{"num_hidden_layers": 12, "hidden_size": 384, "num_attention_heads": 6, "num_key_value_heads": 6, "head_dim": 64, "intermediate_size": 1536, "vocab_size": 32000, "hidden_act": "gelu", "norm": "layernorm", "norm_place": "pre", "norm_eps": 1e-06, "positions": "learned", "qk_norm": false, "attn_scale": 0.125, "bias": "none", "tie_word_embeddings": true, "parallel_block": false, "init": "normal", "init_std_qkv": 0.0237, "init_std_o": 0.00483, "init_std_up": 0.0237, "init_std_down": 0.00483, "optimizer": "adamw", "learning_rate": 0.00102, "lr_mult_qkv": 0.5, "beta1": 0.9, "beta2": 0.98, "lr_head": 0.00511, "max_grad_norm": 0.5, "warmup_steps": 244, "schedule": "wsd", "decay_fraction": 0.489, "decay_shape": "linear", "final_lr_fraction": 0.02, "batch_tokens": 65536, "max_seq_len": 512, "doc_mask": true, "train_tokens": 273700000, "max_steps": 4177, "dataset": "wikipedia_en"}
Each number is 500 + 25 x the weight over its row's rms, rounded and kept within 0 to 999. Layers, rows and columns count from 0. Numbers have three digits each. The size before them is the row's rms in percent of the matrix's.

# k: layer 9 attention key, 384x384, rms 0.0136, rows 319, columns 320-383
# v: layer 9 attention value, 384x384, rms 0.013, rows 256-301, columns 320-383
# o: layer 9 attention output (transposed), 384x384, rms 0.0285, rows 256-301, columns 320-383
k319 072:498537473510534466516472517486471534500483499490503501510492506521497502491492478462527523501494511473498484517499525500512480516473498536501452517551517471485490508492503498472471488489502446
v256 077:505523508499473481489494496534485529506474506505475506502476499498492480466510480450482481483503497512474510491500495508465449503495506488483474522528492509498494483493518510507473510475506485
o256 070:476525509502479487516542491475473519507517526566470489524467512457559543472491496485547480511486490497481501489492511492496490518503489510516528522500546525495482495519490471503500517507482470
v257 060:545495536519495524489527511500496509530505489477522512493500524533506507488491457486507474497439499503545430530485542530502529493465488541508484506461543529501491516488486532547509474543521501
o257 057:468511520517529531493459494459476485477491466491493514474517537499508478471523495503513496471513476516469497536492482494514449527488467506511544475511458541531486516496485468459491513463496531
v258 073:474496527487478515497482483496507530507479459491528486490483510533453483523510489468488464482509469515517480413499503502467493517476537504509513504509513511475494516535538490490464512539534484
o258 072:487521454499490500481464492480511530512520499456503492461489508520506492476494508495505428515528511504475529533537497493524507507544487524534491481507499500596471532473507530513501509473456518
v259 066:469489523528471484513513523506508513531513517542531482471509547460513521519499479516481496506497500490532489522485502468482462518502480480519476518545508474437519514550522486466470527546504482
o259 063:507474511481515496525485516513497481500511477458497518521479487508487473480477505469530511518517451461514500493504485516555511472458514554491537488514565440526508503490469533504501511508494493
v260 071:482494493485536450505520489514466505547501537503431561474531482485526480481500485506535505526537481508480493509509504510529498505502498497563479497518532543516503508511490495529502511484485534
o260 066:525520490507490509539513507514491515514517498502511483549537494477456469490530491476484525480509484518515516508496531556508505435473486451503520513503478520478523437492492520508519477515492484
v261 062:473544515489494501493486514520493538486500501481477486513526483506474503490506464519506548492472497510514527515528505508506515489471473496494504518527478473425474506477510503512460514481536476
o261 054:497536528491480500501554531504453472502475500493522545505488496475533484489499491502561535515510466481502521489488454465473490484497510493466495516496516501539489513499490522512474502499505449
v262 069:502522517558515504519564470531521529488506492477506488505508513511492531516514500477475515512479504510494500504518519497504556501485510521484512496462486534482484522488491549522529527533525460
o262 066:499504496469470540483432524461459517468490485509483514499458460491516461461510472508518467481518534473457529513520480480494486503493521521515497455499489500556488535478489464474447531458482514
v263 077:505516524486498495483485498516495484521496499481460540516526485531493461492496482500512425505514514504534460510491496531527493507494513516551508470480568538499480499539484495541502504494550523
o263 065:501524507467500500501533500517462491498537476494501469491530516487533492477512507482499484485517507511469564501545548524472481441543487484544461519497430583517469417509478497517490501486476532
v264 064:470501466501507533477494491504456487518499506532478483492516509503524557516499513501518513526550519531486550496529494513475518496489507500481519494508507485541538507485485443482513475521448471
o264 062:525508488504450471498435496479559488470537521530487491525492486490488506516516510497453477455478508468532450477493521474528513554471514487536527484493535484485511505519522531428493492484502441
v265 059:519490512504510522529523485503513511502532501485532491534506520482527495531517520502420474489502523507526465542494512503516482526502490477509504481476481479472442542504491507499525472510549445
o265 058:493499527452510517508491526489454489511464487482483508473517488522549468466467504506508478512527477503470499493525537500517490512492544535500483521522505539497474499518465486549477473488510503
v266 068:453474542523487497502505487511507475478492497481468503505521493479505456448483498460491470473523490513449497494499533444496510522492538512512486537445487480459457536526518455511490534516521523
o266 063:549526497416502480538491506497458463500490511486546516467506503501513513527538477554508550524533519514496513491523486532527477444527480462481485532538480520530532456513482472481527473491450472
v267 063:486483495526527493507507530471543485474497489527510499517478518500459520429513489501506493494508517516476518494476481468492480482551548521473502556500516465500531476515497483446473562477459480
o267 061:520492464524486510526512482507508512464530491526487492510468455489501523581499501513516490526441560472500504531468477484487513521480479464520483488476540495464512526501528476488527512522505523
v268 064:451503471497484472509469513487538457513483494523516476495467498498454472545503565462508541495520510500484525463501487511512467485518527506486516501541479474490499438567493479451486498512462538
o268 061:534486482507504477487486494508529482499512495504501514513510484479474513546498511537515520534490512507511478502490507500545549525488521459496474482463526460514534494482537524464548536509502499
v269 076:506443488497520470520528459500502544476553464506495519505507495516521519515509541501504515522470469501519508473508497497519532520471518525475519494491483489498480503512506479508506509495479507
o269 070:526499487464491521500489508489493500509444511460561504486515490533450471509500462500490506483516482482498502507507477426488469497501492506501484494498500479528524537502510495487517552513491571
v270 072:441541524535487517528488476473517481495497490495532520514476469509512501488492500498499511510516517514419498507513504516489544509478505507490572543502472495455483472485538482472509539510474494
o270 066:512510502446489474476531476482488506455508538468510525500473510522523497536490511508490546520512536512531531509474458467509474469519485504503479508554562473520512510472488507508469479476507464
v271 063:482484472503499455493501494481543494486505522500522461447539503478503481507495557543557507527514493518469491483498489499512494470516530472517479501517514460488513458534483518488496485481489481
o271 057:549489469521504525549483510511480495529512495517486493502491467492468502524507487494514521499466544536500473551512525527506552486512495472497455497449466463484544480486522501483559533536496522
v272 066:518526509503496475504515520503537515466547479471495493493531542536530535489491473531483456492448492514525517525511500464460513510505480478509480503533506509468516540519473472483513507518510489
o272 061:500476499484502515481476510527440473493472526473470534485499520510470468510471486479492503494524445470528546513517476487503499479464491498508513537476472504549482537487490526537508483470517521
v273 065:498507481536437511495497499478478522499508473516490498497548514496519512519512515446515518486521530526484479546498462500512473519536520503477554519487480496471466502491520453495503517488495495
o273 060:510515503415513531514481494510496460479517520512458492468468472481558522513535495508467525505448542472487524454536514472521472546499457559559499445505502511480521515489496495440509520514492490
v274 068:507528485468568480489488527524459474551500498500496511478544511481498456474500493526510513512468517509481481477473561496496493473508530488524517487556504492528502463474498468529476454520481475
o274 063:494496506523471504474472458464556506472516542509515528517505530493509533474490489447500485461514479558510471533459484513535498524498433471512489567490510493511500499509497470443540498486499486
v275 072:482538505479468524512475528517457510490460454505527504530482503492498451498505500495481539476512515467464490529524482501465489525486497476504526551478474507464477474519539515451509471528481526
o275 069:446494500503485468502553491531475501520478518533453497541434511493520535482521492513512501534500498475500520453497501517531516499497518558481540521570531455538499518467487484527489490493454435
v276 069:499500487544489462492465504481493477502509529463545485490507480514523505499516489488497500517481499517467523469519513447515472480542527488481496520525524479458505504513498459489482535489493432
o276 065:520485501518519518513472495465500490484522487490508533490512482477515481501484523527515530500465547539518530527489497541517504515500533499467480484425557534473516457480496480468464509490490526
v277 073:467490527524535482496481461493461494469535506496473510479485486525507482533481491481504505510485495514473502453528495491522583490464520516488546523429528527474487571500517471487502527527490511
o277 068:532511481537480492516470517500508542464492495474525510479498504501479508503505497507496503478528495517505537505511472488492471481554530454471481503560484504571506461485489513486494520469451508
v278 075:502497490515499442507497518492474489498510530469428502462513484499494501501473486525512565506517498570468493501516510477551537494508499504516567497440546558524486494478515475538506514527500530
o278 071:532470473528534561549482511513507530504495526500540524506525479470511507510501490484490506497494516477510497476502482538552476461492496462453452473523495460459534499500470482460511534501496451
v279 072:468503475495479520483450483493466482486486537499520455498517499479481477507509501486541506507526475510502547561487483513477482498508480465476500491534495499553552480522533480477537460512490527
o279 067:514480496572519488480515488502516519484515476527487490503505547502465513491487527505476482496484526554508510475524494532465560528505510503484508510444516496478502462495507545472510497510502500
v280 067:500464518519498464496513486508518492509487490483505525517460525501514540523533506478476446476564489520511492476464502478542463535532522520497507480520496505477471532515500462491507554476528497
o280 062:536525514448492501500484540500477509475515472478524515471526456520483487490485521512502541528511498502485504504522506494497504450515494507497465478508487536438499481493524476509468508507476538
v281 057:469489486476532472496478482487517505530502510548509510537515494489456509526511523528535485511496510541522491482490511527535525466545508509507540491500514446512527484528500483463479497460478480
o281 056:520516494513501501523482508508517508492519512534453526476492492474494535532518476499510508482472548476522483539484496490533504538484491433557467512488519479508490494521512501450542500526498492
v282 074:458532511483540461500455468478502515475539491487488500491533511511484475460493502517541557491497544514505480537475506498523519498502494473504540533507538488431513480447536485484488459467486513
o282 067:511479552470485514486514526519493445482491499461519533472489526489505497548479492497476497490489439502502514477506470463471476493495476500478503536526484461510505551503494502482567541535522451
v283 074:480540507474496494509504473508519504507490489534539482531499510500487491485501476527488473473476509498547509464486516500516471482500507516471440504491492489458511486538485515491485477490512472
o283 070:495528478479499472514482531535483506510516494494460514460476487500519485510517489474555485506483470503462493546523505492489487536504503460581508545494521509548463480515485496478545472493508523
v284 067:517476453495509487518461483477551505484537437500509502514483494527504504503524509459494494456495498491479538505470497478454472519534504477477464515474492484474499495514514433468509528494507461
o284 066:480518515488501486493505512505498483498509539493482499501494476461490485517485483547507505547472529476525483502506514485535500535477471522522522470487475466471482530468518494505522534496488534
v285 067:515483517529468544497530472501516489513513524481500487522470477485505517531489458482505510544492522471484465513482534477488518473485489500519485490503522539486516491518520554491513502520534516
o285 063:510505517478479477520514517500459489491473474477541489529511529509471485461521517497485532457522489515493548505507487548511496439519525502484488489500477538491510468510470535516459508508516504
v286 067:485519472498467495504491472495475531527454531529521465549451521495484457527506481486533454471480512529503486512555511511505492508538492488449533505509521499452536519499515523449523506477479462
o286 061:477517487490496510517478509510491495487505497545432499471480470496508510483554492507451508519500532485481518475496529486479487553497487524572517469492505500470456522489493498514482497523522512
v287 072:509473493516552476511479460513445493488525526472465514495516485468514490495507456489507533509513518537510491544483498518541515508531497516515460481488558474507510551522515534545547514484503482
o287 070:527501507487498544493505547498465483490476496510495476488503461490478494460497457540515496495514505497504442499491514512476519495494480524477528502494452523436518440515499452484467549517490499
v288 073:479481489510518518513489466485494528556485512550458471484516540488486548545503499472543501482526510538472516488496511519522481479483471486512539526519518520494526502496535437520483535509477483
o288 071:556510481434463463517512482500525489504528535462508492497491502502465503501481524469461517520466480480519456480515502479546502482532479518557485535573535488526504473507489567475525504533465450
v289 073:529539494476492500521501418503494509494472505490491542514492483455502473443508511509509477488453498517491473538487487519470474505493511506534509474492515517473487485462535517510519470493504533
o289 069:459502529473540512477528517499481528481516513519489505484490520514514472474513467463497500479531514511439539501514482518467494474505445508541477542516463545516459493498487529542495528483513515
v290 069:494505510484552500528517462507507482514552488489468519547488466538477462467505474538521525524559509477493477525452476548516509446470498490535518520476505497542520484514501447504472482495486493
o290 065:496514495501484495502526490479483510493515483487495477471494503462496497517562479530524506473458539514504487496495518516460478490516467484538488562519506497515473487499497530478525512513495532
v291 059:515492457512504475505502488452522481515488482503544489505486510532465523523516520450525507504506497538482523474447456504486486500562532503464498468472513528509527494536490493478519531540455526
o291 056:511478474497517517487479492517522527489523495510493456490514485486473500535492523524454486503477526522513481533512527504504542538488474498531504471480493468495500482466546512469542530462492532
v292 070:496466472483505524501470502479484492489510523530483486493506514469486535526507517540520528536511478526515535507525514520518518477488464462497552517471508496594516513477496505491526461532475514
o292 064:514505481571475496527522473499516529527498533501516507512504524517463528488529518476480510455468518545488456520496487504503524495520536474466455494510522503490518483509505517489469506510481481
v293 064:508491483524490483509455533502505502515461469491463487501474484512491531497507543495529507490494484522469524475525473488478487505496507517471559497476484464477526472508494472485512516486474519
o293 062:541507469466507487494558471488535497479492530530498525491517495502482506538516510535475553523462542495506500515472489486523501499499475489501481498504500489489485499475556479513475516493507531
v294 079:513508508525541508512515563532503489504487482545461501491532517501473522469478508506527507482500509533502522498499492499464499486535499500504531486454527525546510556475505502560510493523515542
o294 075:492484469503525519463517489510562526479546512481488481508491492504502523496509473512467462495468523447504510477519526531527532498470439492465505503528454461486475529496514488516498514503460472
v295 062:535503472510484459508483506490489496504505499452460519477488503483492510489505480468492475485507488512502533485516515481461462488543505470465527486511494476539534462476461437489500546467504504
o295 062:534478496518511510508521507515527521489485508509516501505568470467522487551485518514504533514471508503536471525514470491522496495469461487530499471447508442435494489493509478481538492498521509
v296 078:492477488496487487496518491479485491515558491492488530471525508525486461532495534507501469494467468499520505494491508511453512509487506496520503459513528549548505542499518446505513490533484526
o296 074:488519499524545516517478489516491514535485465494473465527483492485457497486515465443504494449506500478482525502526468506523502485477489468538459509482488494529474504470474547481502538471478524
v297 072:483512539535483492505472503506493509488449504452471543500468483481503479485488473474489500514507530504460502486519483521493514513504457506462515501449483514469481509511479540504492536475524507
o297 068:534522496474517503495564506478511502516473486524474497461511509486517515522491529538502497536522508514512500521481545494507451510521513522524566458530504524511500452496489474523436470476494475
v298 077:498518496549459519518542514481491531499463500485474514506519476482505545512487521465489507517480490525498507493534502496453560488464465496502545449465506545502492529474524509496518527514494505
o298 076:510496479486518547468546486520479524499473471499535483511509523520516495476519523456479482501508511470474546480513498499494467487521529491501462493492517490535499489490447533548469512457508518
v299 068:493554537487464508504495448498535506462517520488481475486538540523464515476497510486502493504501480548479527539501490509490495465490479476469558549491510506520489534468546494504505494488472500
o299 065:500478496513501523485541482504490508495489508500501519487473518513516532496486486486505494467490495493474546470515505506452485481513491520471483488536492527539495559501486531560469534513507468
v300 070:478520522508491497507543487492503482512492509493513505519456505461516450470490492520468454528481473504524508488511512491498531522530526493498491473538488457471477444511498508481514516477506505
o300 064:513472534501529505495437526506480511480463474507520522494527493514480494545491494496528507534572440499514486514496477486475526469497511503463498511482503486494523493473506476539532463488534517
v301 069:496484479513536495525572446515515498510519483520552522498439493542450517496511491510517541522485470482467473488475463515476477489486508509514491500449474513506544464524533484507474534559458514
o301 065:510505500507507473506508487471511531507515478493496476518505475468480466497518480515511519482456548481538507516487476529509497528454452489541494487540559482541503515485520544501472506479489491